Weights of a small transformer language model.
Size: 14 layers, width 128, 4 heads of 32, MLP 320 SwiGLU, vocabulary 3140, 3.46M parameters.
Architecture: RMSNorm after each block, no biases in attention or MLP, normalized queries and keys.
Training: 192M tokens, 6135 steps.
Each number is 128 + 32 x the weight over the matrix's rms, rounded and kept within 0 to 255. Layers, rows and columns count from 0.

# layer 2 MLP up, 320x128, rms 0.191, rows 252-269, columns 0-127
[[ 83 148 162 115 134 152 137 130 124 152 154 132 172 118 104 152  82 126 155 140  99 147 129  94  94 132 127  79 163 126 114 150 113 133 116 165 150 160 126 105  83 160 103 128  81 152 110 141 103 141 117 131 122 152 139 120  94  97 121 122 143 105 114 154 152  91 150 155 171 115  93 149 118 145  93 152 126 126 127 110 113 116 118 117 137 128 159 127 126 123 169 106 119  91 121 157 140 133 131 134 146  92 143  89 116 141 106 101 125 150 198 139 149 123 124 128 143  76 146 125 125 107 142 137  95 108 132 147]
 [110  99  90 144 126 112 152 121 154 125 128 131 121 139 161  67 108 136 147 116 105 134 136 150 141 157 130 130 114 116 128 128 126 152 155 137 130 154 120 120 110  79 123 135 111 105 141 113 107 138  84 122 120 150 144 106 140 136 131 141 122 170 151 121 150 129 115 166  94  90 139 137 138 123  96 165  67 119 129 128 180 129 128 122 135 188 111 129 107 127 120 135 119 112 131 172 106 114 162  63 115 100 137 170 123 130 151 128 153 132 127 114 180 118 101 155 132 126 161 113 180 182 158 164 148 107  92 107]
 [164 147 171  93 112 121 147 114 129 155 124 121  93 143 137 120 133  99 152 132 133 135 122 121 126 125 121 110 149 141 106 140 140 143 117 146  71 138 150 129 130 150 124 170 142 120 112 140 103 119 123 114 106 116 155 132 120 124 144 152 116 140 128 110 155 106 141 161 139 141  80 151 157 160 103 106 106 110 155 126 120 125 109 118 128 116 136 155  93 130 124 102 108 123 138 133 117 137  73 100 146 133 166 117 134 139 125 116 120 118 140 147 153 144 172  94 135 144 146 143 129 154 125 138 141 153 130 141]
 [165 203 102  78  82   0   1 164 153 162 131  84 142 163 199 168 148 161 152 165 112 209 100 109  56 121 151 165  54 115 119  59 183 147 137 207 115  30 221  46  51  79 157 167 178 114  83 194 189 106 129 142  82  85 192  93 129 115 166 138 144  79  81  14 155  95 146 142  89 100  83 134 216 134  89 178 122 195 173  57 141 137  97 153 145 136  93  41 170 174  33 189 114  81 219 255 185  66 168 147 191 176 180  96 109  80  99 194  72 122  88  88 147 181 113 218 170 167 159 205 139 116 156  50 139 124  84 139]
 [119 142 107 118 120 122 107  88 120 141  84  99 123 133 168 140 140 182 117 107  73 107 137 151 166  80  97 181 102 196 152  90 105  94  87 177 135 116  40  78 187 152 106 123 115 151 139  76 156 163  48  86  95 211 211  92 105  94 114 146 111 116 119 141 143  94 191 127 109 115  64 205 141  92 139 120 155 155 198 141 149  94 128 161 129 120 117 150 157 102 165 112 158  96 100  80 156 140  97  66 150 115 135 120 115 152 157  98 106 159 101 130  89 100 150 147 173 103 147 128  63 123 227 255 173 123 180 119]
 [151  89 166 112 164  57 222  97  99 108 103  47  96 129 174 126 149 160 128 116  56 110  98  96 100 142 131 165 117 157 105 130 180 127  84  93 105 173 197 182  42 113 168 135  98  55 123 122 136 120 151 126 121 138 161 156  95 184 140 179 165  46 126  85 141  90  43 131  89 123 135  80 126  94 170 170  84 111  92 102  74 163  99 115 117 100 126 170 125 125 123 188 150  88 200  96 117 127  92 115 118 127  28 143  98 175 116 142 150  62 127 139 162 156 106 130 136 144 162 143 172 167 196  85  68 190 113 152]
 [154 118 121 106  85 154 140 153 144 134 134 192 137 129 100 126  61 132 151 143 128 129 117 155 214 159 182 125 125 173 158  97 138 114 136 117 152 110  86 174 112 108  81 106  75  91 198 122  52 148 148  94 181  71 140 114 159 146  99 116 117  99 109 120 135 108 139  60  96 168 202  96  68  97 113 100 156 105 142  92 209 133 113 157 133 138 133  83  97 128  70 153  97 140 139 132 128  35 136 127 169 141  87  95 139 148 113 109 117 164  41 143 120 123 150 101 114 113 175 104 111 114 148  88 184 162 170 159]
 [135 141 146 101 129 151 149 113 132 133 121 113 150 140 116 142 159 121 110  95 127 138 128  96 131 153  94 144 142 100 132 136 141 121 157 116 143 140 131 138 109 120 145 101 137 121 134  97 136  91 112 142 116 114 126 127 164 134 151 128 119 143 117 153 108 108 118 119 112 158 147  93  90 166 148 133 115 106 148 146 131 111 139 177 111  64 141 144  93 141 164 145 118 121 169 107  81 106 109 121 112 129 133 135 169 158 119 130 125 122 118 131 149 130 111 119 147 119 100 119 137 122 133 121 135 149 130 110]
 [127 130 158 165 192  38 129 135  63  92 142 107 180  16 191 102 123 154 155 109 201 142 130 108  55  62  96 133 170 144  87 232  59 132 157 178  83 138 113 135 153  47 204 184 129 180  49 172 127 133 121 147 135 103  51 142 159 113 138  88  58 109  78 186 198 105  91 134 182 138 193 158  45 227 146 164 129  94  99 128 178 123 213 178 146   6 136 167 160 154 167 100 132 111 100 187 147 169 123 163 190 112 112 144 161  83  74 183 106 118  79 151  37  71  34 165 129  99 135 114  68  85 203 139 145  15  95  64]
 [130 146 115 116 102 113 185 156 138 143 121  95 143 134 149 161 179 100 134 113 119 170 126 116  79  79  91 111  79 152 111 140 100 138 137 123 156 189 138 122 113 133 103  85 122 119 107  92 182 141 143 137 102  64 138 152  93  99  85 112  93 122 114 122  83 108 133 132 129 122 104  76 114 144 178 141 142 112  93 170 138  98 118 125 111 124 116 135 142 116  87  34 140 138 129  89 164 142 177  76 115 117 169 109 137 138 105 152 107 170 130 107 140 145 136 140 126 167 103  88  94 133 130 164  97 137  96 153]
 [104 155 112 124 124 133 160 107 126 143 159 138 111 124 167 135 144 126 134 140 138 160 166 136 132 133 128 128 127 143 120 100 112 136 138 145 159 136 112 115 128 113 154 126  85 126 140 120 136 141 157 123 128  98 112 109 148 152 110 123 120 118 135 145 135 100 127 128 122  78 141 144 107 131  80 134 100 137 123 145 102 142 174 111  99 114 137  88 110 121 118 131 141 126 138 118 146  99 144 167 153 129 133 136 124 149 141 107 114 125 104 128 105 132 110 109 103 114 148 120 134 130 134 121 124 108 128 148]
 [128  95 183 156 142 128  88 145 179  95 158  68 152 159 120  96 118  76 104 125 120 111 124 124 154 140 160 161 119 100 127 133 107 123 156 114 118  95 155 144  78 136 112 128  17  90 137 157 156 103 112 136 215  29 107 128  95 106 102 119 134 111 126  59 115  99 195 105 136 152 150 120 113 152 159 147  84 128 131 123 131 163  63  95 156 110 101 139 117 121 187 148 102  93 188 175 171 133 131 135 175 150  90 129 116 137 133 149 125 128 125  89 123 101 144 135 106  73 163 138 136 164 142 194  98 119 161 138]
 [125 131 110 139 108 113 126 140 105  99 116 135 145 128 122 131 119 139 150 126 131 143 122 124 108 125 129 107 108 122 142 127 106 154 153 121 121 151 155 134 112 118 118 111 125 136 118 120 131 135 118 125 130 119 126 119 141 143 134 133 111 132 143 113 125 146 131 126 148 141 146 128 111 124 107 149 137  96 118 140 125 140 108 120 129 122 137 137 109 136 134 107 116 118 118 126 101 123 130 140 136 145 131 119 162 142 124 131 144 117 137 122 114 132 138 116 132 122 119 131 136 100 129 116 143 130 116 110]
 [104  94 132  69 146 155 118 114 120 124  84 114 119 147  94  52 129 131 116 212  79 169 111 146  71 144 123 118 108 157  71 153  88 121 191 169 151 137  95 128 118  81 134  90 120 144 118 119  95  91 145 102 116 187 158 148 208 105 107  97  93 165 122 121  61 104 133 111 100   4 128  95 132 103 171 110 115 161 117 120  75 131 180 141 147 181  75 167 121 110 130 119 124 118 121 127 152 128  73 145 122 172  93 141 132  78 147 154  91 133 100 179 163 114 101 159  94 122  67 153 126 107  82 112 159 115 135  79]
 [139 106  61  86 191 191 119 149  93  90 161 198 140 123  69 171 148 130  86 116 162  95 119 145 200 176 118 136 125 150 117 187 138 100 121 103 149 170  82 137 189  69  73 115 151 106 119  69 126 137 161 140  59  72  85  45  77 160 106  79  73 181 189 197 157 130 191 159 110 131  66 178 112 156 136 132  96  71  79 113 125  25 199  84 153 129 134 179 153  97 139 117  63 158  62 175 136 181 117 164  79 139 131 143 134 117  70 177 114 126 168 138 141  84 165 115 211 156 216 110 151 105 141 162 122 136 141 131]
 [148 113 130 129 141 127 164 114 109 138 127 144 143 123 100 144 129 123 123 120 149 123 161 128 101 125 132 144 152 133 127 135 137 124 102 123 127 123  93 123 136 133 136 160  77 131 127 167 117 118 135 130  99 121 151 152  98 120 128 131 131 141 127 153 106 120 153 130 120  91 120 117 137 136  96 132 129  95 137 122 142 113 135 136 112 152 125 121 163 139 161 110 114 111 123  99  95 132 127 113 130 132 145 113 142 137 111 102 125 130 118 164 137 123 146 100 121 130 104 142 132 133 151 138 143 140 116 128]
 [114  85 227 144 175 155 166 145 136 149 166 110 118 163 123 128 100 128 130 162 102 172 145 109 156 125 168  78  98 146 111 159 136 108 179 159 122 107 157 139 136 125 115 147 148 100 119 153 105 129 186 180 106  43 134 135 142 134 141 179 151 145 141 174 159 140  79 128 128 194 136 100 156 156 134  87 104 119  93 119 127 132  90 126 150 119  72 154 103 177 111 187 108  56 155  45 161 155  90 112 122 122 165 121 123 118 132 122 108 137 157  85 108  58 130 150 200 147 123 125 110 133 156 136  68 194 146  95]
 [157 143 157 169 156 110 127 106 147 132 137 115  90 116 130 171 146 149 139 106 122 109 115 104 129 126 172 119 133 121  95 123 117 134 113 113 107  79 129 115 159 162 121 138 166 146 117 126 123 145  94 165  99 125 152 117  96 150 121 153  95 147 137 154  95 147  73 127 153 121 167 163 173 123 135 181 157 123 159 147 135 152 155 164 124 103 124 166 117 141 102 142  97 116  87 127 123 170  73 121 147 114 129 114 121 116 129 132 124 115 113 121 111 112 159 148 140 152 137 145  91 136 114 117 113 142 112 129]]
# layer 2 MLP down (transposed), 320x128, rms 0.104, rows 252-269, columns 0-127
[[122 118 141 147 145 110 107 132 144 103 125 163 113 133 131  71 126 146 119  53 128 139 143 115 133 148 156 162 116 110 146 118 144 132 111 120 139 151 158 133 138  85 142 114 154 158 122 102 157 154  56 139 162 149 133  79 132 172 131 152  99 172 142 107 152 163 126 144 112 134 135 186 115 129 117 111 139 176 132 163 105 140 134 144 129  92 109 103 127  70  94 145 131 116  96  84 104 124 117 119 162  90  96 157 146 127 131 168  97 165  80 203 115 127 137 138  93 120 102 173 111 134 170 142 177 156 140 138]
 [150 100 172 102 162 144 116 126  94 160 120 102 156 140 106 151 145  88 132 158 163 135 109 120 106 155  64 137 136 165 175 107 105 144  74 113 121  92 102 157 121 138 138 116 132 119 102 145 124 120 166 140 143 115 138  94 128 156 110 128 140 131  98 153 144 114 152 118 149 139 120 126 116 134 144  62 186 154  96 101  96 168 165 104 139  69 165 144 104 131 127 132 139  96 134 144 146 165 121 174 114 105  96 116 134 158 119 120 136 100 119 124  97  90 150 112 137 177  85 136  95 151 128 131 143 128 130 165]
 [113 132 120 173 142 131 103 102 131 121 129 182 121 145 104 112 122 125 106 136 154 154 118 141 118 170 110 143 189 155 145 115 100 135 123 125 151 132 119 124 111 116 115 136  89 109 116 110 154 122  96 139 129 119  82 113 130 122 142 119 141 159 143 138  94 142 142 123 149 127 154 136 127  92 147 146 145 137  97 130  81 105 148 132 128 152 131 141 151 101 145 180 115 148 117 145 132 113 145 156 101 108  78 158 159 127 116 137 149 149 119  83 110 121  97 133  96 170 113 105 147  98 107 112 130 117 144 139]
 [125  96 193 147 151 123 250  57 181 117 156 212 132 121 102 122 152 149 160 167 159 132  90 129 205 113  71 142 102 198 147 157 102 103  90 144 176 123 151 134 102 165 115 119  82 158  73  18 122  96 165 135 173 123  95 135 117 193  97 149 116 104 158 102 137 159 182 130  86 158 255 111  91 122 125 105 119 148 181 131  55 126 119  88 141 143 144  91  50 118 124 178 185 112 144  34  88 119 165 183 110 149 110 138 150 111  82 112  99 134 187 174 182  96 171  96  53 101   4 169 134 151 145 104 166  92 130  57]
 [159 121  81 128 143 197 110 124 233 118  94 105 149 126 146  72 148 146 135 129 115 137 144 147 102 172 169  97  75 123 103 114 137 164 126 136 110 118 148 145  94  65 152 138 115 144 122 162 132  53 195 158 184 175 103 100 105 195 103 106 121 116 120 161 124 170  62 106 167  72 197  92 170  65 113  91 120 108 124 151 122 157 163  57 190 187 160 107 149 129 138 129 116 133 194  73 105  67 132 206 112 189 139 161 140 133 124 125  75 122 228 118 105 133 118 118 133 129 125 119 103 157  34  88 126 172 124 150]
 [126  92 183 107 130  95 114 125 226 138 131 173 126 134 110  79 111  98 165   0 118 114 118 163 110 144   9 124 198 139 103 115 135 104 149 150 118 136 109 104 117 163  76 101  88  83 189   0  78 145 114 203  82 187 114  70 141 126  97 131 112 135 122 127  97  88 170 147 125 112 255 177 132 122 153 182 223 100 147  82 173 132  99 119 128 197 178 120   2 115 181 102  76 187 125 119  65 184 130 108 125 152 129  92 126 110  84 167 136 191 175 216 134  98 185 168  84 106  55 146 128 167 141 173 255  88  89 185]
 [152 144 130  73 147 120 168 147 145 117 140  55 143 149 134  79 103 115 124 123 171 161 137  77   0 148  49  97 217 103  96 128 116 154 126 132  97 154 171 139 134  87 142 116 150 113  34  75 206 157 140 191 156 151 166 191 117 127 119 108 172 147 150 107 148  99 130 157 187  88 117 122 182 111 146 194 118 143  97 101 117 131 144 113  95 159 117 190 155 114 223 106 151 154 116 159 136 198 127 102 137 117 171 177 109 141 106 140 126  66 202  52 158 114 157 162  90 102  64 126 166 138  78 123  85 109  45  88]
 [ 82 111 125  85 118 110  97 153 124 125 120 161 164  87 120 140 129 140 137 188  97 128 136 125 148 149 162 145 191 144 122 144 111  76  84 160 101 100 154 115 127  90 109 116 153 202 116 140 140 114 164 147 168 166 113 109 144 153 107 122 113 141 136 126 140 147 146  76 136 105 108 226 131 108 117 153 154 147 113 163 152 141 133  79 149 142 122 120 171  82 149 103 126 133 155 160 183 143 168 165 155 110 138 118 132 118  96 126 137  94 114 129 157 150 107 165 139 172 164 109 165 161 113 109 132 156  92 112]
 [130 129  60 216 158 121  53  80 173  79 109 122 116 115  12 171 115 104 123 213 153 203 145  98 232 112 148 132 144 108 124 135 163 109  31 127 137 178 121  97 151 160 137 107 128 121 113 122 118 130 155 142 116 125 120  93 144 122 140 125 164 109 116 102  95 101 146 105  72 144 130  92 117 163 132  16 168 119 171 199 130 121  85 148 119 133  70 219 116 127 174 135 191 162 116  80 117 160 123  75 195  49 144 186  75 152 173 104  59 155  74  49 164 169 161 137  91 168 100 107 115  73  94 140  95 228 174 187]
 [160 134 141 129 145 161 109 128  96 157  93 150  86 115 136  66 108 133 186 188 214 176  79 106 152 107 149 165 162 107 162  90 116 107  59 131 118 101 104 142 127 178 168  96 116 144 127 151  92  87 120 133 138 174 121  77 140 197  78 121 189 165 112 144 188 145 106 105 114 150 144 178 127  94  83 144 173 163 174 124 145  86  91 160 102 109 131 167 116 112 145 192  92  93 208  96 131 124  81 177 114 101 103  97 137 115 179 163 116 130 122 161 129 123  98 164 110 141 142 180 155 160 120 120 131 121 169 117]
 [142 115 151 141 151 162 132 149 109 126 162 141 159 111 118 118 123 123 109 153 101  94 117 144 123 151  84 131 159 142 123 154 127 131  89 153 116 158 141 125 133 142  95 116 151 148 133 136  83 100 136 139 117 155 137 134 137 110 151 142 156 117 154 149 131  81 137 118 155 149 140 139 158 101 144 135 133 123 158 150 120 126  91 120 124 149 154 207 136 133 136 143 126 128 130 130 136 130  98  96 146 136  89 114 116 126 130 148 144  97 187 109 145 118 123 136 149 144 111 137  95 135 108 152 133 144 146 112]
 [128 121 122 105 134 144 148  99  48  68 152 119  80 129 164 126 123 163 109  44 112 112 159 100 144 128  99 107 144 174 113 130 141 135  86 134 123 129 107 119 189 113 166 143 195 148 151 133 111 141 133 124  89 208 161 111 121 104 121 103 116 120 121 171 144 162 100 151 105  98 162 105 115  63 104 150 148 151 126 124 113 103 154 182  86 115 205 137 118 140  29  64 125 185  77 160  88 116 125 138 129  71 128 132 143 141 150  90 104 184 166 113 128 167 138 124 104 138 107 113  97 115 131 150 140 105 152  84]
 [136 143 126 122 124 108 121 128 146  92 104 113 122 143 178 103 139 113 122 139 107 118 111 130 130 130  97 130 120 129 116 107 150 132 133 128 141 114 122 114 150 124 141 153 119 118 136 132 119 103 162 116 113 140 164 131 125 122 128 124 132 137 101 141 114 127 105 133 115 114 134 118 136 125 140 115 132 145 127 121 137 113 140 106 113 116 120 123 147 127 115 123 146 117 127 128 134 128 122 134 108 114 113 114 127 151 137 148 129 141 126 143 135 114 103 139 153 109 108 119 113 137 142 150 134 130 133 135]
 [135 140 144  99 158 147 207 123 130 129 117  87 126 106 185 119  92 162 117  51 156  56  87 113 126 116  38 131 150 117 143 122 190 162 119 127 123 105 130 142  53 113 114 118 111 186 140 113 145 137 108 135 152  36 134 140 120  99 107 101 136 139 144 138 195 139 147 133 112 254 183 134 136 117 134 205 141 131 156  88 146 123  70  98 116  91 142 108 112 141 160 101  82 144 193 151  97 182 188 142 139  62 158 115 131 128  83 162 109 143 108 120 132 156 128  99 136 126 107 134 117 128 161 143 124  97 121 129]
 [171 176 109 139  87 186  38 214 113 102 106 122 112 144 141  98 108 129 128 184  71 141 168 132 111 137 235 173  92 198 157 141 131 205 169 175  81  73 127 203 144 103 255 117 159  92  69 250  84 108 143 222 216  69 122 123 114  39 137 102 145 106 161  83  75 126  82  69 129 168  50 140 109  93 101  82 176 148 161 166 147 127 120 145 118 146 110 151 125 153  70  54 172 161 136 146 115  99 140  77 116 214 103 231 192 145 158  87 120 133  89  24 147 110  51 124 106 143 110  99 117 154  62 152  61 156  81 199]
 [121 135 151 109 134  90 109 132 153 132 154 125 103 141 134  92 120 144 120 146 137 136 104 117 124 108 130 150 102 133 128 123 117 133 124 149 134  92 140 124 129 127 132 134 156 117 130 104 151 124 158 125 147 106 117  81 146 130 130 136 138 118 112 115 172  74  99 146 115 144 132 123  84  98 136 136 113 173 124 122 143 117 139 130 138 109 122 110 132 147 112 144 137 157 131 127 157 122 101 116 129  99  92 152 126 135 105 131 126 127 145 108 124 102 117 169 123  74 145 110 131 137 132 100  89 141 135 105]
 [ 91 134 104 104 100 148  99 144 138 145 132 117 130 194 147 115 109 116 122  85 130  81 147  70 102 104 139 137 142  95 114  88 150 143  61 135  96  91 151 145 120 118 167 102 142  73 141 120 178 161 136  68 155 233 121  82 156 184 135 145  67 159  62 133  72 152 163  73  13  75 115 103  60 152 125 191 149 175 114 141  82 154 177  93 145 137 117  80 189 109 139 105 156 152  90 150 166 168 189 176 132 159 141 178 150 129 121 145 111 174 106 125 189 237  95 163 131  72 167 196 117 143 101 144 141 122  54 117]
 [147  86  89  52  95 131 122 157 100 164 145 192 124 127 158 129 128 130 114 130 110 146 132 166  99 150 132 138 101 111 131 110  96 127 122 132 148 116 139  82 112  90 174 136 111 138 130 101 131  96 143  77 140 113 106  91 117 109 125 125 135 137 133  86  86  97 135 127 117 174  63  96  94 111  77 111 131 156 123 102 128 122 167 103 111 101 114 111 153 132 120 125 208 130 104 140 134 110 212 151 154 174 128 151 116  90 121 165  99 178 118 141 135 140 129  87 152  85  84 116 134 182 115 188 109 105 127  91]]
# layer 2 MLP gate, 320x128, rms 0.201, rows 253-270, columns 0-127
[[105  94 105 152 151  62 138 131 119 101 142 137 110 143 118  78 136 128 171 131 120  90 147 149 134 102 131 153 134 172 122 125 128 157 139 130 136 118  92 130 124 129 151 135 109 129 140 131 134 102 142 114 149 132 128 119 127 126 111 165 133 121 158 118 118 129 117 119 100  95 129 122 140 110 131 148  24  98 158  61 120 119 120 127 147 105  84 124 132 173 130 110 128 107 141 148 109 136 169 101 156 121 151 148 123 118 162 151 128 130 152 148 142 105 111 140 106 132 171 106 116 151 144 143 136 119 162  85]
 [147 140 151  89 129 131 178 108 136 147 118 128 101 139 156 112 142 109 154 133 116 133 110 107 130 131 141 127 138 137 110 131 147 137 134 138  90 143 167 133 127 160 128 162 140 121 135 112 111 128 123 122 119 131 147 115 113 136 149 154 116 145 124  86 152 104 128 131 142 138  85 119 128 169 112 110 119 101 163 110 113 136 106 127 146 123 141 141 117 144 127  87 115 130 144 114 111 140 113 100 149 146 155 127 123 140 135 121 112 125 149 153 162 128 176 121 155 124 156 131 138 149 122 138 157 131 124 136]
 [168 136 216 157 135 125 180  92  80 148 172 151 182 202  87 158 116 158  95 168 111  82  65 159 119 165 126 189 170 174 152  96 200 170 126 102 138  64 235 133  79 157 159 112 159 156  40 207 179 123 159 124 142 198 226  19 144 139 108 157 197  71 114  46  68 139  85 107  81 166 142  83  93 119 206 161 158 158 255 165 172 141 107 179 214 170 100  55 132 182 181 189 116 106 121 124  95  78 119 196 134  69 127 131  94 135 140 119  83 112 165  42  93 107 180 145  82   9  35  93 136  89  77  61 173  89 185   0]
 [151 139  92 116 156 141 100  91 218 122 156   1 166 108 182 117 110  88 102 126  83  95 181  95 125 167 179 102  94 141 102 134 128 157 141 130  84 104 120 102 123 137 154 115 101  85 133 125 162 157 188 146 167 142 106 117 124 158  88 115 126 110 104 111 133 139 173 149 110 120 118  73 140 131 117  96 190 134  80  87 123 154 156 123 148 144  73 100 170 147 118  94 113 174 181 101 105 128 103 104 163 172 123 137 132 158 136 125 167  88 195 118 108  98 151  92 169 107 130 126 140 112  85 156 141 114 126 138]
 [126 185 156 162  81  99 255  89 114 101 120  71 127 112 170 254 112 110 112 158  82 181 143 133 110 174 147 186 163 132 132 164 151 151  54  99  73 150 177 192  66  98 149  82 131  93 115 123 115 150  89 106 188 119 121 152  49 209 106 196 139  22 154 140 101 106  96  97  61  72 141   0 119 106 145 119  16 197 130 114 115 164  59  87  90 126 157 178  87 105  66 234 175  47 216  66 173 139 112  90 124 127  32 109   0 224 166 165 180  64 120 123 160 178 133 101 141  92 178 168 178 233 255 142  64  99 131 120]
 [191  94 128 155  65 157 123 119 167 119 153 172 122 127 128 150  57 123 105 116 133 136 107 166 226 171 180 107  78 198 174 158 149 136 104 138 192 101 123 172 106 105  91 142  79  95 231 156  33 127 144  48 187  98  97 112 157 141 101 110 108 123 100 167 120 134 140  72 102 133 227 113  63 110 116  60 132 132 155  95 163 143 100 142 123 140 138 105 133  88  73 124  92 130 133 135 142  57 155 150 199 171  59 132 122 178 125 120 110 149  59 184 128 144 122 104  92 124 181 121 101 116 143  95 219 123 140 140]
 [152 197 147 125 108 168 161 116 163 157 138 135 106 111 145 125 123 149  94 105 112 151 131 125 118 147  57  89 166  94 166 107 136 141 180 124 150 138 117 157 105 143 123 118 138 157 132 137 107 118 103 106 128 101 108 128 139 171 161 122 148 110 125 185 102  97  91 150 133 156 168  74  85 187 122 158 117  74 118 154 131 142 130 182 148  69 126 118 129 157  88 159 168 133 208 135 127  77 114 124  92 127 131 115 194 120 102 135 132 104  97 134 116 136 131 138 149 107  82 119 102 120  75 142 157 107 127 118]
 [ 61 117  92 178 178 105 220 179  59  68 128 121 114  99  31 205 100 111 122  70 168 160  13 155  63 184 139  11  69 221 147 165 130 144  50 146  51 205 113 117 123 200 107 153 229 187 192  57 126  96 159 106  69 116 143 112 174 140 174 141  78 141 110 156  99 142 112  95 236  77 127  95 203 145 192 195 176 146 149   2  63 119 137  35 164 184  97 147 135 167 141 162 171  82 121 171 143  89 161 103  70 169 186 177 113 118 146 117 109 167  76 130 216  90 159 122 149 175 157 165 151 133 239 222 166  99 103  40]
 [ 96 144 126 108 108 118 184 142 138 142 127  82 131 121 109 114 127  96 155 119 117 167 174 110 134  67 101  78  66 165 161 155  87 126 168 126 176 139 131  94 151 148  81 123 157  94 129 121 141 121 120 123  60 100 125 121  73  79 101 120  80 133 107 159  71  89 154 129 137 112 127 104 129 150 142 160 136 120  92 141 110  91 118 110 120 147 144 118 133 160  80  58 140 143  98  87 127 113 193  32  91 136 148  98 137 165 105 112 104 141 162  88 143 141 133 134 145 159 126  61 105 102 112 155 122 147  89 118]
 [143 164  80 111 108 140 164 115 136 120 148 126 111  88 153 135 151 117 133 143 116 160 142 124 126 133 136 102 135 130 138  95 122 142 132 145 156 170 106 161 117 118 171 134 103 130 150 105 136 149 125 126 135  94  95 150 138 164 124 119  97 125 134 109 127 122 129 132 133  71 134 134 124 144 101 134 116 133 116 120 159 137 161 154 108  99 150  95 116 141 106 119 141 143 141 136 148  99 129 171 177 124 133 152 136 144 125 132 118 152  75 131 110 132 108 110 107 128 130 101 126 147 131 115 123 130 135 122]
 [120  83 126 103 133 125  92 143 205  93 128  94 128 159  99 120 115 118  98 191 104 134 148 142 124 106 169 113 104 109  98  92  91 124 160  80 165 121 143 156  83 135 126 190 108 118 139 133 115 116 181 131 201  25 107 121 118 126 103 140 141 151 165 116 122  93 207  82 133 157 143 125  85 159 137 144 105 129 121  69 112 134 126  78 140 159  93 120 136 140 158 175 130 124 126 153 151 123 146 106 140 147  82 110 114 133 116 116 129 108 162 136 128  98 121 141 110 132 132 132 152 148 126 159 118 112 145 167]
 [128 113 133 131 124 142 125 124 139 135 131 127 130 114 144 137 166 118 144 129 134 116 107 137 114 142 116 143 140 140 121 125 135 131 127 143 126  97 112 123 142 115 115 109 128 124 158 131 129 137 123 143 131 130 118 121 149 146 125 110 138 136 121 128 121 133 118 128 115  97 160 109 100 131 124 110  97 122 156 124 152 124 140 101 105 131 108 145 134 145 105  81 157 116  90 133 113  90 117 119 122 149 116 121 132 122 138 128 138 145 130 124 128 124 109 138 127 110 131 137 148 123 123 135 123 120 115 140]
 [108  98 117  38 149 141 134 135 108 108  79 161 134  91  97  81 112 137 106 189  64 157  73 134  79 156 112 154 151 181 111 170  90 136 169 185 140 144  65 128 167  89 138 101  78 164 102  89  93 133 100 108  95 201 124 121 209 142 126 113  72 156  91 113  39 111  95  85 109   0 114 121 152 136 115 127 122 208 136 127 116  97 150 170 155 201 105 169 153  71 158 118 172 137 126 143 150 116  50 134 136 206  73 159 121 105 146 166  70 128 101 191 172 113 140 129 107 154  99 160 154 142 125 122 187 118 105 142]
 [122 167 130 187  71  63 153 101 137 159 123  52 129 130  88 103 125 113 142 181 135 125 127 160 100 108 114 148  72 129 177  99 106 131 212 126 147 105 147 133  78 207 252 132 140 191 142 201 120 106 105 149 197 140 154 199 158  98 141 101 140  67  73  58 114 116  85 102 125 126 198 101 122 109 113  95 177 205 148 106 123 244 135 133 100 133  99  45 114 150 119  93 224  69 165  99 137 100 125  92 132 155  97 110  64 121 177 106 134 107 113 119 122 160 182 130  74  71  24 170 127 141 144 122 148 115 128 163]
 [123 129 121 141 148 145 161 137  95 142 132 166 125 137 111 166 123 121 122 118 141 129 142 132 120 119 119 120 132 142 132 150 137 127 119 161 124 150 107 135 116 136 142 129 102 139 127 149 116 146 142 149 106 115 149 142  88 155 124 124 121 139 130 165  93 135 140 132 128 119 124 134 169 148 122 136 139  95 160 118 146 107 141 155 110 142 108 114 124 114 156 117 136 120 129  93 124 128 153 131 137 121 153  93 136 131 127 118 124 142 123 169 154 127 113 113 150 153  95 141 148 144 153 148 154 118 115 155]
 [126 105  43 168 102  81  95 125 150 106 139 119 111 102 119 118 122 101 104  89 156  40  69 102 114 128 152 167 116  87 102  66 136 174  79 133 118 147 132 131 112  76 143 118 136 186 145  77 132  96 120  37 127 218  94  76  98 112  97  86  76 103 132  81 123 130 211  62 109  49 108 130  87 127 132 167 154 143 123 101  75 125 141  77 159 134 168  67 191 119 144 109 129 137 110 199 154 132 156 173 171 160 101 171  93 146 144 109 133 132 136 158 151 182 137 148  51 102 156 151 135 135 116 124 168 127 150 135]
 [ 78  87  88  29 119 160 144 153 115 109 110 173 203 138 120 103  92 128 136 177 137 187 159 124 148 133 124 118 127 135 139 136 134 115 133 160 155 163 150 134 135 115 138 111  80 129 163 150 116 108 149 112 130 123 113 129 123 132 139 138 136 123 114  83 105 123 173 143  96 127 116  99  66 140 129 106 114 151 118  80 148 117 102 124 103 151 148  98 138 116 142 106 156 133 101 139 129  70 187 120 106 160 110 159 139 133 140 141 181 173 110 118 152 153 100  85 107 127  92 104 163  95 113 175 153 110 160 144]
 [150 134 100 158 121 140 178 168 127 168 125 138  94 102 141  82 188 102  84  69 184 101  44 149 117  69 147 104  54 113 122  88 125 153 128 128 108 152 173 105  57  79 114 116  65 170 156 125  86  98 168 157 169 131 149 108 110 146 112  67 159  84 157 113 157 166 146 103  91 143 169  96 119  68 136 175 178 148 177 147 166 150 106  71  99 141 137 170 150 142 123 115 145  71 143 130 176  80 120 115 114 129 148 108 128 140 157 127  82 155  79 129 120 102 191  82 112 166 193 104  84 129 184 105 136 110 170 132]]